Part of a small language model's weights.
Size: width 128, 4 heads of 32, MLP 512 SwiGLU, vocabulary 539, 3.31M parameters.
Training: 140M tokens, 4261 steps.
Each number is 128 + 32 x the weight over its row's rms, rounded and kept within 0 to 255. Layers, rows and columns count from 0. Numbers have three digits each. The size before them is the row's rms in percent of the matrix's.

# layer 9 MLP gate, 512x128, rms 0.266, rows 0-213, columns 0-63
105:135139114099180127122100077155110144185114108061101131097150122149082110076105103158064134080179139153136129091144093137123086165074169091158094064121150139119143115189185127097114159160135077
101:103162144142145127185094112081158102147071115148081136127138098127151090159149092125150165108122195068131097110133111167080136084101147147140141066131144163098213163108171119120152112084118151
098:055181101102151085122160126129160117083165154143124116149110078118084167124140133138136106110119074139097155178107131125164138073113122164097048080078141155099171185118112121111091092106156121
097:113173136121108111123152123124103064161093114085157086125119147133094146101137062160171148150142066225112108081106120167073117086092104061131199154159127145133120120129148105136161170131141059
101:139121155103122152136098089125097120119112130115135093141203159123165140138147145151100103112184135090077145085129160181159157181096145183132156101097097184104131123124138152145191136196127085
093:140135163146164153146114103169127114146204099115048154092120166149176109126174102168142114117177113111137069132106093131095141127132139124155134103127160176123136116130121126143170168111056196
093:121088130105093092065098117180148126112134080112130111094107118172101138120130135051113171204151141169098155107134158061180124084112115083099130128162151110105117119114118133105144109091169156
093:131125130184167134137117124115102078094108193098156086136078163107155106094114165157183145101115072176112077113084102091148129114143135121150155133141137096155082114108109146140087147133125095
107:149103083188139127162155116146138186098130123142131147132129129130177074167127181139097057085105122194119091168160127083112193057211184116124138118159102097119103078146084120074113115160161155
101:154127143160156053094095100101092134125139144122134168127133124127137126113162146076112140126171109134141147190159124189111180091139163106172164132032099141163123162078097093146130133130074116
099:175136110092104095109114103142120096073169154112129186140115159087142092171105098153067125163091088148152084080145194098176106107108181131119123105116111166115159151116153120160096153106165105
095:187092121061138164105138134199169093125144144136148117160115078170151113105108127160126106111101154087129172134144147149129191159060186124139168144175154172110162145111072122141094112119144166
112:180169118190039119155211083119098120138126135116152111169150166121060159101136147110123149091065110152154131079129138113068136111101150082114119065088159133136126144138156112127160096115178127
100:117145120104128162132115107108096149169121093109109093109147127103110137117119144118111117125097080072075111113152152166129170112108180124117162128108102112119082142118148150045157208131144133
106:127113104172150172097130111123138096118075129097176120159121136160142110157138105126148089164109157118144116108170144155129182114107124147212097170107156141209094186132124163154118170072120143
103:118141124180089105057149144132125080088077121110146112119114103082146217084133148186145071114121147139132105069121118161140101078126123139123167104189135150096136170119100122102126156057146172
094:136111128119163090069176138127107183138073155143103128094121114082173158140095161144084101151130094126103103168209100171130102131143139095135164066142130123164149130115123090141101096139176053
091:113117107150090156101142060085140143065105137129094114127118135132146085122121100155121095086049111149116178098152126123144127137196142090126108143076172142091090158126069140102139137114129094
106:176184085141126154103141092163108100154097138049091121123099147127173114117140183141146126075159063120133155133091066104085125110119123098133082114142092122165142191088129095095122139107127134
093:106095104105107116153107132098123134079135129133125116120123182134107106085089152109075166099113061142150085098132144203077167171140089202175160117178132100129102169221185078103116073141158130
106:162127093157082112116157093109136123153117108061113099127108090115167120163146122213117199143088154150130098125174121110116045077082111118121143108156110107164088123100072140128135162175143149
101:083203112125125138081171161146123177095102147171149094101120091096134118124089131139108110216144095121087129169156120124123194095115137105172195077134112136161119097157141138112170123159110140
099:158101090115099163133123103176140167171194135114143175173122156171162108080104192135128089129125114104129184159155135116060082155197141070123176108106145144113103122149154170113118083085120122
108:116166118173153177146151109185078104102155117156128126159186121097101112085140125098092111086128159156180138183050122111132173116110148145138153069180150044152155117166105181109170132132142136
096:095106194195146164105107118112089107135133134078113103144160096196188132124137144189159078116149130176079113179153137137159153120120194129123088142186106124175105107129106114135105125162105123
101:181121124113120133086113075128126089083137093189138130134156163133142161079117079189141116177101071165108093216184127115093114149135127121084089097112061141126115092097141079140155085153143168
101:165130127126150139116141140126132112119149130131174153178177106174168140114095152102155087107081177104185047121164128114079095075139126125156148058147208115160139100153135106118177066111121148
112:151101109158138161166150166154102115150126125162106111127160161104134145119131154120092131068166145152173134137060145176107120155156174127130176144106127101090167105126137172050121143152143132
097:166094107149116107136102125167127069108081157156061077140135101132144104067158159104148087154093137159074112164118121136053199115061104135102153103123147184189133102130091098125165145155107105
093:141129148126113141132161044089121171147104138077065129143141104179128101119132112074125107122129152141161133103177148072121168145142139143096157152152110163166135171043132181102223093155090109
101:099137129112064106131049128189113149137144193123103150105148119099101156109156181064152102178130079122087134079125120085117101127098116163151134160177194154120111150124056137130174126051140133
096:109141168127146152171150103111131113097123132149148128103169149114106079118107113148186055091135151114062136097109119088149153107149128115159144097079190100106132108138127159037181117124137086
103:101067111125171084131104147169128096112153169105061157070108123111133088089092155050152069203128092088092141151069139095115157142127086094131098115145152122137106118175133126160118074123094119
108:068050104130106062127197163138083108119123180171136092164111100096128129124118151198157110106132156143119143119093114152116100055125114153175103111111145172112124131132160143087125139142111134
094:162096169115092117153104168079090154054106124154122171138122150164150114104127116149131093139182126082097147100129141161078063105101145131148118114110127152112079107120158187128142125163150093
107:146093091095115095113194069134176124100085103125170149140146175153119103111167154144086153154095084116096085119111184083139129101071093092131109161111144109094103089154138072117171134144135143
096:145159101110172114145144108135110155145140070090125105106112168126102153170153099217151061079103110075095165126109122108128117115039109143150124158098153105059138089148141100108136164129152219
097:165125109239122098138070124127099110131147122161177087128143120067092132168179134140148100099116174127130119059200115145090133143094125108144144121152143130149142130138081131071191135076137140
090:124110121147139092156080086117129114138122103138102058102087116104074101074185126131145205136049165129126069106145168166099130082098138113184168105146133088094105138115087064124115144110090134
092:131126107069100135088195117119065120178132098155177108127158136127137051119099151150135125116094174153148082157127201159085110144135110141149141136186099127034120157091162079093149121118125083
094:142131089156146086103199137213140094128109200090142138057155054133131128120162151095104112168119135152194133176080144117137078154103159112068101129192100111108105134140082165108141108174089135
088:149057092168070124177127141143132169160152063070113129116151109071193162077131105171151148135131095071087119111129141077099160099138149187144115148135150061095142155065056174109151162100122143
101:120133126176099087169200124161107133159147128062093176140114152141136185115129147180180111082167127107122179090201092099092128103075165133185134100124088105172115156178093097049122130159099170
105:143136150169118138169072118072124064120061125096124156172134147124119119106117187097220114101168097139096134134106078204065119143152123137100145115140106169136135152099101131161106136186124135
092:128086080157154133094150103162109175113134092136085091131162164154133140131155107088199191093174134158147148188080185115123111110063102170106172125178168111147142195108126124136110093108155156
099:088119144102155108172162137096112171162083092153126149096054099148158095144177137126091081107163141141105152076115136146165150153106112128105153137106072138089120147109136109134145109111136093
095:144126127119165119117106097104117144141138124138100128137104107183131136139123153156186078087078150126088161100105179137152147118146147191202174155175120154096104134139139095080143094147105131
097:142154131115100134103144123144113120197130128154135096126152129141155125116092098125146226113181177140112118152118105122120107100088141157117133131140172161169113134231177172141094060160136125
110:102130203156169119120093156156121129167135093161081168159115116149116123153119154115134048161133132113191130178143139131126130084181052155202198107140108078136127096106141160126133130128088127
101:134192171145135159133156142123084166092127147096173093094132114121099118163147131116097102127122186148105193128092050126157104111138181123150101137126155139133167114150120202179158097088099098
104:156137119119102077103095134188109097178106182109136117094170101144072113150101091147115217093115149167150146131101200160091116167115149095132109134169191102119118079135155138098143131097169090
115:140160098091093119172083161164114088187130133163053094119173110083153114109180113135147142100106146141204135128130131112123160137146144138145203111122110102081100147091109149122109169104111134
091:135125153146142182094124129122136140123152157150156116167113144096126124159136152105122107185233138139130150114116112159136109119112178149116146125086139054180166100117172139195170059134115085
101:084083117182117081106151090114102188109180124122127111178108098116138091122151079101139132098113107133118126126106100111078128122119087118161158132099118173106166086148128167197142110121119121
105:156112152132164111146127107082125136130074136132081127099160124111103180173088067157173167113108160148113142084099128188176160141125124085139151135130125133152133156153125121144136102128164164
100:134125151165105143154180147128076129147150091160140136142077152216110122160141161166153123202140096155125067163083177120107131109113142118144100098112152095107149075129203116095087125111119129
104:158125080164178139131134147103117103154115135070046104139117162151174122129125067149196082128149139163077180159100136095113092226119135080191162077191137099142151143127158148124145118184088124
096:182137076105105160150113123120173102164115093129115117153156130201095112135106084115113128100096082142157127058174138061146122117147100086152160127158162146113152152089059138106137175137199088
099:103043103103060157128135087134098143102131169086209147100138087148121105116178155125117145121078125189107046162165145094094123200094130103090130107102088129057105156109166137102037188140111128
109:094146194169199101123157085080101171124051192127153113111167142076132176173175107080140116149151108123160155134123081108115102168120143162129103097185118116151172149093149096149141114094125126
108:109109175083117124094158110149054096117131147125146087132131088136113133116132189208155168163096146136155156191177112116186117180148173142120114128090110143132091122132138073127166156101079092
101:118188147152127170166092115094127065123168155130081158129137142145158122108131109169147128196154088121098154128123174109150112080098079119089166121135090084191129106134179162146192139140092102
097:110063134130093117132125120143148123162134081117147175189157180145074102153089087100122088114154107179166144079090149144143092114138113203100030139149097126098079102153126142114106135173145110
087:200139099170135155137123082101225122050125164138194096113156108080103086128119173121086160074089160181094165121128166132091099104085121104153115115133089106132128173083150118151163124107142155
095:063117107129093155150107154099091132138128154115074098086120152083149109124086119078119105115147111141166178114155094140086176107114155143135111126135127188132085134154089126104149145155112192
096:114132115162191096130099174102157101136103145113133155166160125149119154064162103048141080098102123153043089113078120109180207087091121119149180126099135150143166137089151123204118169145144172
101:079162116134122076186124077123113089125151090115089047063119113140179087115123141123185164177134134125130050064130190169137133176141096146161122110120136175132146180132089139130175158117133148
088:147162121169144095112135154135159123162137167196124154160181130136122060126130164095189088193073145128166082151128060121112110142103202113143155174106158090114139117130069116112210119139113097
084:168212110158133119139137114190153144093105121120123157145105174127076115159104136136121042071121139123148140073136156151119096136138173175139181107126155082133115099183099169090106113182110140
095:116079139176129141136155167087133159189149092040113140094125127154119222141105134188129115134145118118168121136129160117106061132185150117124121142148169141125155132122144141143152075154119079
110:148085154086147151153110091127170127134161160034155139164119164149096129218141053132138154116130061143071109137112156174115116109097161124113101165078146155083151163175111133158180128082168086
094:085122160129143114053122071129113118123119128146054197132159137104125158141137097121149113133173169147085130133136119148136201128124128069142135144161139126080154152079038086066172106156131139
101:188149070128168163101175081164165139102163163117193120131164154112162148148074104118073105151102114124129126126212096160132096157133089168118138104109136140145137104073129148071120056147140096
109:144115202112161145138179094140132079136142058125130110136142151120162139131155122147162162123160128115083192104131212133133165110122110129119175104124138166132123214124061110112176152131099134
100:122104154152107085148172093080139153086120134108132108134096147132139118112176121112185135111137106114137127110155125098078180088115122173127100094094134152072186091138082169051150094087169087
100:094088190125150169116155034125179108176107142083152122071132131155109154112143091158117097145123105123107124139136076114166194208091157102102184133132154130136136127133123133136051099171081162
098:174143122114118134113164143123159098144108088148110165123158116194156071062160137128126157160099101134128109138162159100151087111160144186145131154141168201120170154131056135205105094121148154
097:137124167079068098093174090116127112095159180180117140094119128179087105151106092155076134171183144097166079131050119117112106145113123151131123038110088110202184139136124136159157091075094123
100:135141151119113119107139123152088148096115084115075081151181117124085124124129114166125114188162114119099122073099175107119135111092122240120108119157155123136123071145132085121101173127155171
107:153100074138156117157093098100139047146165132093103104176155084125119125153099150105176071170100085051157098087122149144119111142108117082133166088118153127137178187107107136143108105168124115
109:068145109066172121118133119124133099083190199120117151132108151180097144109145126128123157107133084163146165176095122108142143116082058108095118118164100171184086157166131132136158089150121147
092:100080156145118159098142117141129122125105102105128098116128118049153176127103086114088154109129049169117080089112128092138182155142151103174191097097103099082057166103096103091168096162103186
105:122186087117136111136147143112135115143049111176119125105144109173136112098136074192139183087065109169125120162087137129119129111102138071071179137115180149085111102140116110119118137063078173
097:167084059130073076088082088081092143119125143147181100110125071180149133156099081081167081141161102124094156120086124090065154156059113157123106112156089158164096142111150111128139101098172152
115:113122138132110118127158050158145093202115144078148170166104194161159126139165108184154142135147143151191125157129125166163140120152151150202103089092114155164191131085141156172110102112178086
101:162116141124129174146112084202122119195142098107193156146109190117139145108133082167104111130110076101120120148130136122166147176134108079101153126128148120172173128202091126127158151173101165
098:138097125118124066159066158140156131156122120191159167153152118167136077101059186112140069067114093156144132138016150155160184108180127098124122109137137116153166134121083151069146103128132134
104:179141110210131133115106108136134147114183106112121104137121097151096128104098123134132173138145152146091116111134154207101132096158126072124097107162108135141111125138125097138118188139112058
096:080092135100129135147160114091061167109183117121134141156138121158182223152107147116092090114159090176093168150138192091108145213093172104146152136126066125116148149131141142107087094200141132
099:100144112106133081127128119151181130144155163117091173109138168160111109117189132105155115149191161151081128125142129164107150086097170131110150061080142094120151058123094137103142121123074152
110:131115120145157103098119157096085131185115147072130122026124185169136128126132077142123134159083094088077143124138144081094083094110139187133181097095183181138129097135166149153123088129120107
104:202115095087054111109130135181120131159122167095112120137127112104094180114066123129123146113125151132178137102143211119140157129110142107101144120081119081150114134108123116135181132144103141
095:127099123111156147096093072142096093090132219195074132141111078140141147095112151155134190099112141121148113145130186116149097140127116102119098109134163124124113121126129142127099096170086186
101:157128112165135131129161132093158167113090101143128129132142098136149072103155104144131153127188117171161106114070180097099150062131163101163154188145182139148085149129149148115170146106129121
097:121175139071129128143171127154103139176138149108095160188143181129158151123070132127129079131111040111109164109138158096093167189076106186140160130189073160110134177177127124126155130187090111
099:117026161130173131160133104149112067123135142108176160144114151142101069075105126109074070107163155080122178153146071107090140126098103127120177118072094112144095127161147100067097117081148138
095:096075138125188082173111158155170083135162133057141103180099132116133169135077122021152161120141142107132069113160088090125190136091165176146124142110132064127135110127162135147151164089120113
097:116132108164117176068089121100087070139057116158128121124124105127116148102113122131173068170146138136117180142092149113161125092126138182168192090113131136144113141150120122084108141099140104
095:164067142121148149136186116105144106102104102128141238178153147123155087184148158134109107100134086155097115082117141125113100218113079146138118092086184118171140124125113164096173137109094149
101:141105141128126095090107127123145105149098062134120165117088144084172126119105116145172130180152079182082078096152175109139130132114101152117123124082138126184161171136143143133110140142108136
100:147086103146170097162134195113080179129071154165128153185129152101083103161112082142048133122109125153102071140084130094135093090087103123163107128099147106110115130087142142121111160092156071
092:154168113109042164116147125108121077097122106132100122140135147137089173121095177231127154199166160211123116206092134166131106128121141178107108097090078127146127112120102137167134154164083096
104:134171104093113124141058115155125166080123112100186097141150067138100153105081114165070105152173161114156125148105152109129148132156136083126159117133111107144114109095069093055101134110145122
100:132162129123127110078115140122186070142142159122094128152115114147202125091125094125092105136138130123115105109130137126138152129189137127183171180149151160164102098122109149107137081188099144
105:097092141144137079149092143196119151186127069145075130087101118091119130105163154186089097120076106128111137076163122152113130058144104171098096139158100163101169121111121088148130097104104121
103:125078160172116090166137142132117092149099172114155102084104093155094061128121101169137106107121128166125133128128109096147097095124104101106147156079142156144141083152176164129102066129176137
102:137092146175120105099171164038117159184126116135132125169137104139137108082125157116075111122200150120126135152117136149142113163139096182184102065124086130095079122171092131164124147156097132
089:128160126149146129093098058125079110117091171090088167175160093154136144120118140089147119110140125145137108127105127111132135154095077191100131113172145179031161158184169139180167107118102150
100:092177095092147152188153112173108101170137104139102093105081109104090198094137103149088095139084070098121164154105121080158096103105103105093121058139127143180176108090171212177116175167159170
102:132137143083165105189135113202115118177085063119137153131119118085137117098101096155074146087124131138139075108171120164161126094120138136106109117095129156065136161144086123142172189146146097
112:047148105096092164150155119129153140127147119162211183171115179116094133167159104038167119144155124137184103109101102156105112118140154168157125114148128099101147129114135167154056106157139191
089:115128098191095098150133120109104197128182113094145111102131170125132107104231083177101113102137117079157165131123126139096128103136104128147137135124120152036159123165126090169133052145080117
090:129133081087172153109079126133123103083113099106126103117133135121143106094119093136136074169112123126055160131099123205163129125143137130151090130171092152117180119126138100163157092132134132
097:165149115162127140136076108145090103162120099178113117086124147157184042155160045087076109113093131160174100164126168140124157159101132110103083130168133117147148148189087154171119078153181143
097:091101091133104115087146062088126165158109119116102056096113148156156145147082077107091123134092091074123177139100138054182056116076154105136181075097141091082130065105126121106128144119111164
107:088111171110073135206121132144111167197138125165090154087134109147130151139114151124152098151152125138104087166128094154123136161117144170107158161067103050136150133108161152167115091074096096
100:174129120130119160157084140164103117099134108113135136099161064182129090091157161109136157110104172126110121134172180159199174178159115098110185086128110181089084128164094111124142185133110106
099:122161109110158139119114111122117133193104163146134074152144055104133189136138092126131165094136125104146090068135129142133123105083093155097170118126093089117156159167115129166143202196130126
089:169097105169123103123136092147150123105153126164108140094115156122174161104116158125156077154100120090190116095199152119140108140097161187156108129165095169096074198072110132133117089128162148
089:133090144162191106095080091105102166141124185122099145186168086080129133100144086159127148161155114161145077115058192102086085097063124145086109122137161175128087118144110115149128130142083131
103:198170133124158123096136093144134052132070135093136139115064120117108094125137125136090056109173132064129111166125093103115141083119140130120138152123068122061107114086085131118099131126187113
098:085086148180105126109127112165170124137162126089128129118102172144128138107135109109095109129128151080102124103100072146101179119117093160141137125138145160125115070116134087111117092150138099
112:082161091113145162102136150081135135168123114117146146128090161096125154150151133086125113088090168108108101111113105170182154103105085128166155109168189110142176116148103110110136129104120122
103:093160163154159169178156102130145072116124074113210097121155142072131084142191097107120091091134123111130096135155137149126132189136183077134145136063096130117120183142163124128103114127068161
097:183109143099147138157158125114144118119118120148135112141152087128147111139138125087111165119150199185091107103147233171146170101156090132147138141104136096149093101060102140115126172098121080
096:101085171141159103133191084121116125133208127161093101146145138127116155202139156145150111140088122157077150098169155199130114122133101032110112093104143122099093077095125099144118086174151106
096:121140134113095171115172144142183169116052152152146082128142135136119094117152096082151101158132128127141157125186139149113114094131094172197219065104128118100090163139094176117086138110090178
101:150134144106143221115163120151127086136120139111103123111125131160089103145103093125092102142159110168157092073089114123119075098119095162097138177135190159100122154161150110120100102190128123
103:102103114148098090113155074129124127151092073137140110133164158146138120171143112153106145183105133171087157175177111180126157143215125115122125094064157165068167116170181135150120100069113099
107:113075036073163147116152098084143122123131136085094147000104129074121114142155170088170149137128130139138128118077158076136098123072143103098117170181120142183163147176148148165102146088143105
105:172117172116139101141128152098132117112128182087086090145175129144150143132123209138125138158163104140124121193093170102194147099097120133122107122136065133128165206117168150111120157150101079
102:119128196084056095122082052175132130116098088118078210124122158150134122101150146169144119153107145132095128119057138111077207139118093145139127119107103105138095087160099112073134107087112135
100:119103129154158148114131071119125164071140142137175159055100123155181150161140113094122077124096163126157171193123137165150135102063116086170154085146134146090185084108137161086085156129110082
109:120144187146062144118176123118101092098192158110106099137150118162092084179142060174137126159150127114124037156122114157164153104137155147093137074085104092123124182136108085120174108184150109
099:125067160107102159118108136176166081101144151061127156090115093094136106176083106169154088102124105199123088143109140163140106148126116139113140162111147088096130105138094132131109110102059144
101:066132101071132179105128065153116106077125153129195157114117110126161149064086113078180155075101150152133100091131108174128151121121156150142108170085101137128115147113150129120153090087156179
100:152114133086093130132135103107066148147146146146157128140155110147089130178113130083153152128164085091191135123128102138121136135147096134106133100139076177073168096071086153153101084187112113
100:143148142152087143096133122102195132149145169168146107102135132108139098094159138145137156134134149170154126169083127130161169120045163122082093075169076073140194149109178104184153112140142125
115:159121087174132201145139149138152153072101148126105126131156108075146151060116110178125116089133144190141119091119087137123110173069088138107138115137147115070144104203106163098158153079164154
107:125128131102132149088084109154199104170107136058057118074194152177157080125136106118099083136118123119128163160161152120155143108104115128118087084091069098134124153150099143156102161091143163
097:158114116156061129134107094142132129164175098159140117140137142108109111172227089070085090162163170101056083126223096160141139143119115144092158143137105115086105156128134154102144105155111216
101:125118132167187145158125078114148138124140135121091150081107079132118137172141129091086112152148104164137091143145125164136193135132077192136173089144146112082085064122064135158127183144148114
103:165135141118097156098119125138121046142106144082114159138174123156062082112141087155103166058144079095150118123098082118099099119101130120122148138163109083112136127122115141118146152141138135
101:146166148101117124158186127158151125139098132130165121185141118126094172059111120084143142125153056169126194182147132078114150142088103154097128131095096188127123067121090181130190138090099151
104:126166104129146198056127126143118104088151131109143145058141143170136142167087176112132079185098075035150117128101157148169070098156144155097185154134180109128139171145151149112147145126170149
104:182115106106116104121117105101103106097095060114124141077120092146133115075145154071117161180059122115137153120155125139172131149083123090123177073096078127166117115125123169138162097093081084
102:167142130149101105120096154115125163120169153138156143118197155137120111138113133169124074162098151163152129145148139120110078114112128121150123052150172129103046125159120169126166100169057067
097:142140146114134144155085111093157158052145106151129093095135112095159085116159120065151138183144106176134105118166199151175114083082080179160156153132120069169139093183103083130110136143139153
101:149073059228140173136116109120110133204140111089175176124120186123137141074174156123070083113117112149128118110092112144155148142195132065130077079123125131126151119183155145145131134105132100
103:119116112168132163088103109133132121189129118104136117086177118176132150178215162104137124154115086115130167088117139172159164124194107095104169116097091144088142132138172158099099141057131204
098:108130177126120113186198116101109076149140078158157154128105146112113130118151165116098140077106117181104117185119140119147155141159152136130100176206129130151142142134069113170075103124137129
103:139167108091115158154122131115177116134083168166138159154130151121100140108123073118132144134105134111088128160093107182189171124106162140106160111100078101119079161133170048182144102180146141
096:101131180089096137110157145135150082106094117106121131156091189152124137109117108119038131125101094124162127150089074127087120137089109144121173139114143137158081123099063141157129146141161131
098:157115136130119185138159117108109155138111181156165069085100121123221115177108144132085126144090145163064068095133134063137127128138124139182182184108064093114152119128119099149108093133128070
100:153114103184135152094116104108135095153114069153113134154124176144115164108225183146149170121091104097130118181095166178176170105130119105097125118079121127150129132115081192136080161112112170
095:113216117136146095104073069170109092111145176130115150132141124118158148155132175196131092145099072128069155105085185120162130166142083113164154149128142068130172097169166120177194133119121166
097:159072057138101108164149103153151105109159105107161177160116142121145123112144145120145135118127107119106179136109129044176138169067142122117131106184103078193187177162114131159139165125103126
093:157159108126119081163144122157150110184112132084070112047118117143111130128107131175137099109126140105066164091147138127055090134107062127102115103179050107103144072125119118100153106147146101
098:107122139136140103128102131168128135122105132135118163057133117136137095135158149134126162178170096155133145134148152115114116108192137188057146079134095148187156147129171152162136132154086139
099:142159101137078165087205127130129127108169118114165121137144160094154143105128209165109194165079120188108094119140164149161098122159085072202103147137083159125126112126143111077125091056085117
097:118108112094138104131166142178112142203176082118096124115157106104103123066131143081101131149174126139113085127153180121075159137174158133119098114114136077048142140153053107087119129110114173
095:149156087136127130131175142106125104140123084121177137155101163097174152130116125120093089156139128059079092206107114187146134130077117165139112099129109073143093104149138122152125088176127104
101:092085089165135114139158098155150074146138105066204114103140128126131100117154194124087122156096125104091070154087188150127122168081144136078089113081125108120125178165132212137192094090151117
078:110156111124128095158071121143148163075120143060090077094084128109128125213141127100100129109166126068100144125121146088090119078130098129091162094142143134147172108145100191132124058175173160
093:125151126073129147159124121150088136132094145143072133143128120138102103087213155151121036164069122156105162074135144115099147182115150160109141146116131139131072110090108175117101081143172045
101:151113065112088097162081149054170159125132108141140115135088134113126036145112136132131163148110125169099074188127118136139144142114087123150150132088133106157191129157158076142130134096094119
111:057120133144118130116084119141118142063128111083104177111119106059157146105100144147134168061156118157164113110154105095091117134138087152127136110103125139140113146109095105174157126088098181
115:123084116113165177131143154094160081124157125119117112166133141133065165132036112167127135196158129095121121162186119119179149097129121160176127123063125090135179114172122127166122119136099151
096:120112104129160100155085133176091146136146143099082133111194157130093106095140071085156139178146148130149120166077115083137184098069151137048081121109096118168142120116107115200159098147136111
092:175100131165145126153147094168136108182168206117088110160139155109046092120148126121161112088125103151138132096059128110107121098149059069127117129100106134165152147170095081097187100108169161
100:179127132101132123119151088124131077081091155121028087143052145124182107086142103187105050050133059106112148128117160097116147086092155102099131104109153108075134139080137189153142122134145109
101:120117113160089151116130067070095059155102104081112116187073148109102094183099134146180165113089081123124146129117128157073117140113070131118100105124137194102094094142123100054133116145166131
107:234153133127156106108156186136162186142134100143145096159145126152178168110056191142176106069123133177084075120100118120146151140126077126131150168089113166166151155146106150140132087140131168
093:159131151131126153162119141122105155083087100058111178140161105124164170139108162100158126102094111157112149121123131122156145184114107141157115134113094140170157137186100095107187149126206148
104:119099163117081153160132082160082091139192151084156089091102134152107135087114098190115119131198072112059113098171109124116155095087135170121140117162146085193124133172172124141134063109101141
111:153155127122123127176163083107092137140138124091093105139097151172109115148144129085148086191126115184119124142184119087070150090155145120069153121072085115188103158132236164126158078101152110
102:090084109083139169114117072145128110084098099102140132151123174124102129167066159130119139136069129129094160071101125091138115101143079087138141099114176162088172120185098124168103127099158116
092:040113094153164112195118130103103098131074137074167166182120085094115131146110102165151071184163167153142119096101111140110159089143090177127093130127089168150104124098082147165143138151074156
087:132129119126084100097131140141122119129099150083109178112046138183147088128161111109150081157164137100108135193151088095149142143096140145138062105132128109177108122116102107142187149158082143
097:149141110113118083112155123110099107161167160102135162112128130209048096072115122150096098111066220095102146119202103105122099136141185122119152094112126113051106153169097059055110109132146123
093:127138102097157125079116121152153149087131171162115142095085160168085128153204198163126089133152126146118095090053147150141104082158092177116135108163123129086158134098095103133149131149135208
107:129165130165146142128080122092114110181162157167094152120205129133114118115155150126187178149173092127071156156130103149104124146200153120184165093131128128080152076068097100168095133166156138
088:132105150107132122106197089157062159106111106127136130100120117124063138121110139075156125100165143144177133147145165170076092124109116133129176153067147160086122114139113133123112118226107065
105:138087104097103171182139116123129131148132095141134128118053074129172104135108132119087085168103160164121087042157152127124073117100139153158154180084099097119127118110161135153137108156100134
100:151133115165116140174127087117126098139142201125105110155171117139112100094128156113169165177178090093140161075167154103183122085080102150114094107104118117129208137124119160161111178114123071
101:120132115062198114126165088145092149154125149143135134093139141090099148143182147116116072135140138202056140132150139076132145207081079096135121128166093132110105049150116094100106157088096114
101:069154163144158102150077107082167136086144175076079109029164128098118116154091126096101120117123084092137132161099110085171143125091051158138144085124060121147117098134104139186152101123129131
105:109167149115111145091139108148124125090105136122126126100170084101135112101025104121167158101099165121119179102115166128084086178096075144105187095100126134147113170138145102091121069151161108
101:141136144115104172116104102137096115113080073139152123141073167157149092093121138120121072116074125111178137060099073162060108162117123138104174063113134137179136179170156167129100091089112112
113:189119124086142122107096103112124073190078168114108121124152140104050180158127075174165139115089154180155112117049153085174125169098089083128093066214146116143109132081173113137107095154088066
100:134122095157134098127151198102119162178082102119146126147147117116107125115184104079115064104157089166111131119124189150117125132113161218116104136134146115149150159147076093139143123152193152
101:148106090157146112088142080085097124102162184136053114091082151166201145083133168111091114113094165189113139211104165148158169155170124096184137100148135123108132050139061132109146206154113157
097:110168152111081131061102101101108140104136179095139110095107103101117154222153114157077138121161107117081155051123111140129098170136112131130128085104180147131053108189129101122110135132196151
100:164049071135156187153103134118111088079144172112069202136122139123098158127160181111095108084121118145141108137056094153112143145123151104144149136170103135131098146123192132188154140156153130
102:162097097081176111051161120142119105155166107112112123163129092129084106095188139144134143102133084171144153134102167101128166084103089146179176146086134124141140121132111051194186157040098121
103:171145122168120142115158150159174068151205125077111146132131103139064127130091089098105090174177072123106150182094129124107098168119133160104140078058130138135151163141147185138155065144173079
102:081083113067087130114156131123155107083122089079145121097182127139115074104035104116165135116120178149128103127169096086159132149075154100153130090124120082189092104125055146079145174154134179
101:157119109128115137182128102121153132099103138077126095171163176160099148151091072106104167110176117125088131213117130074095127060149055135123130133118100128107154149129149128195115075101113130
089:134155146112132077196112138135122127141098115156130136111128133161058110103089136149072110117106084107155159115076131066060074158164104174142126089097180127164157182145120140098135081117120155
105:157116117180149118148116154078105079135210149061097203124229167173116140166136093114168136115142130110099094149103080154126148145144118127098132095114103146068205098114164124104139133139057175
097:133129049092104093171116100152095142115173134097123136093131134146108129051148102156150137131092137132148151140157153153110139114175180119049127121081139145100159144119113179120144080109106088
093:105115109106101051046114101107099116116201137136089134138113161170115112133178133150196122068199025130150088137136105129115082123125120159164124130105139173133143126155116131179098123132095073
100:096105104169189107095138115165168145116155156102120137170140124114091194141136181116118115097133178170163135122111094108158171067199130086143141142176118120110123170180067148147133095125103110
095:115098111118106082148155165113125105113101063140162110095123161190120131133096143102057177092142119126082167131085155204128128150108075150117147128075156107102117073114132126167071096133147142
095:132153148123142109153105126127116118156122095124114112163133158095106122129136102110101128196157126115086074108133160131117100126159080142145179028120087163137129137159135131137101142066087148
108:123213167140100120108204108173082098147132113120138160119155145138140138111172069099138201105093084163116082104141143095120156151143139190115145074113187101123160132155123126089171082107146094
099:162156114121095133194118139069131118149073146101168143094147150172121131130113111127142090138115180156152084106137119170128128130126167084113177042158124085136174076119086136140115120111136169
097:143191064106171128113103115116105100163095152166124158094140124180131169144172087109107142142164105189117166128164121138208134143087081130180172150190076104108124138120111196161065141111140104
096:121169118153142109158101128122126166098213122181050177141109108072111118066116084140128107081148142186124096151204104099117137084166126100152107120065157094110095136138143109123130088096102166
099:124094130124139173136145084084124118102098185092104126166149159101061135090151115134235098107147148087143131166130188137076123136123120164109095076080157159136187106097127171097050105148137120
095:143077131118111148167155082117134154111172148145136109101120156092169068197085083109122125113114116093128119127116116211150082085143099111154165059102193096155123118125052117143068107068131122
103:144136141126148167109125152144144181132129165097179082161166118112199137089155122145090126140070114098138127179162087071181218100072168138183138092130134130129186206130144194099126157169086128
103:108133119139158120129153084145151121057145108097109129127139123156164118106148193117148167155129192197199116151142090144155159148127142175152111144135107122123118126103113122103098072183140135
093:110056127163111140116132154149125098118099129131084056100089134201176167105149099201160098066141109157121128118108103110122076089164188136065149171125182181151110099120112148093130089135143091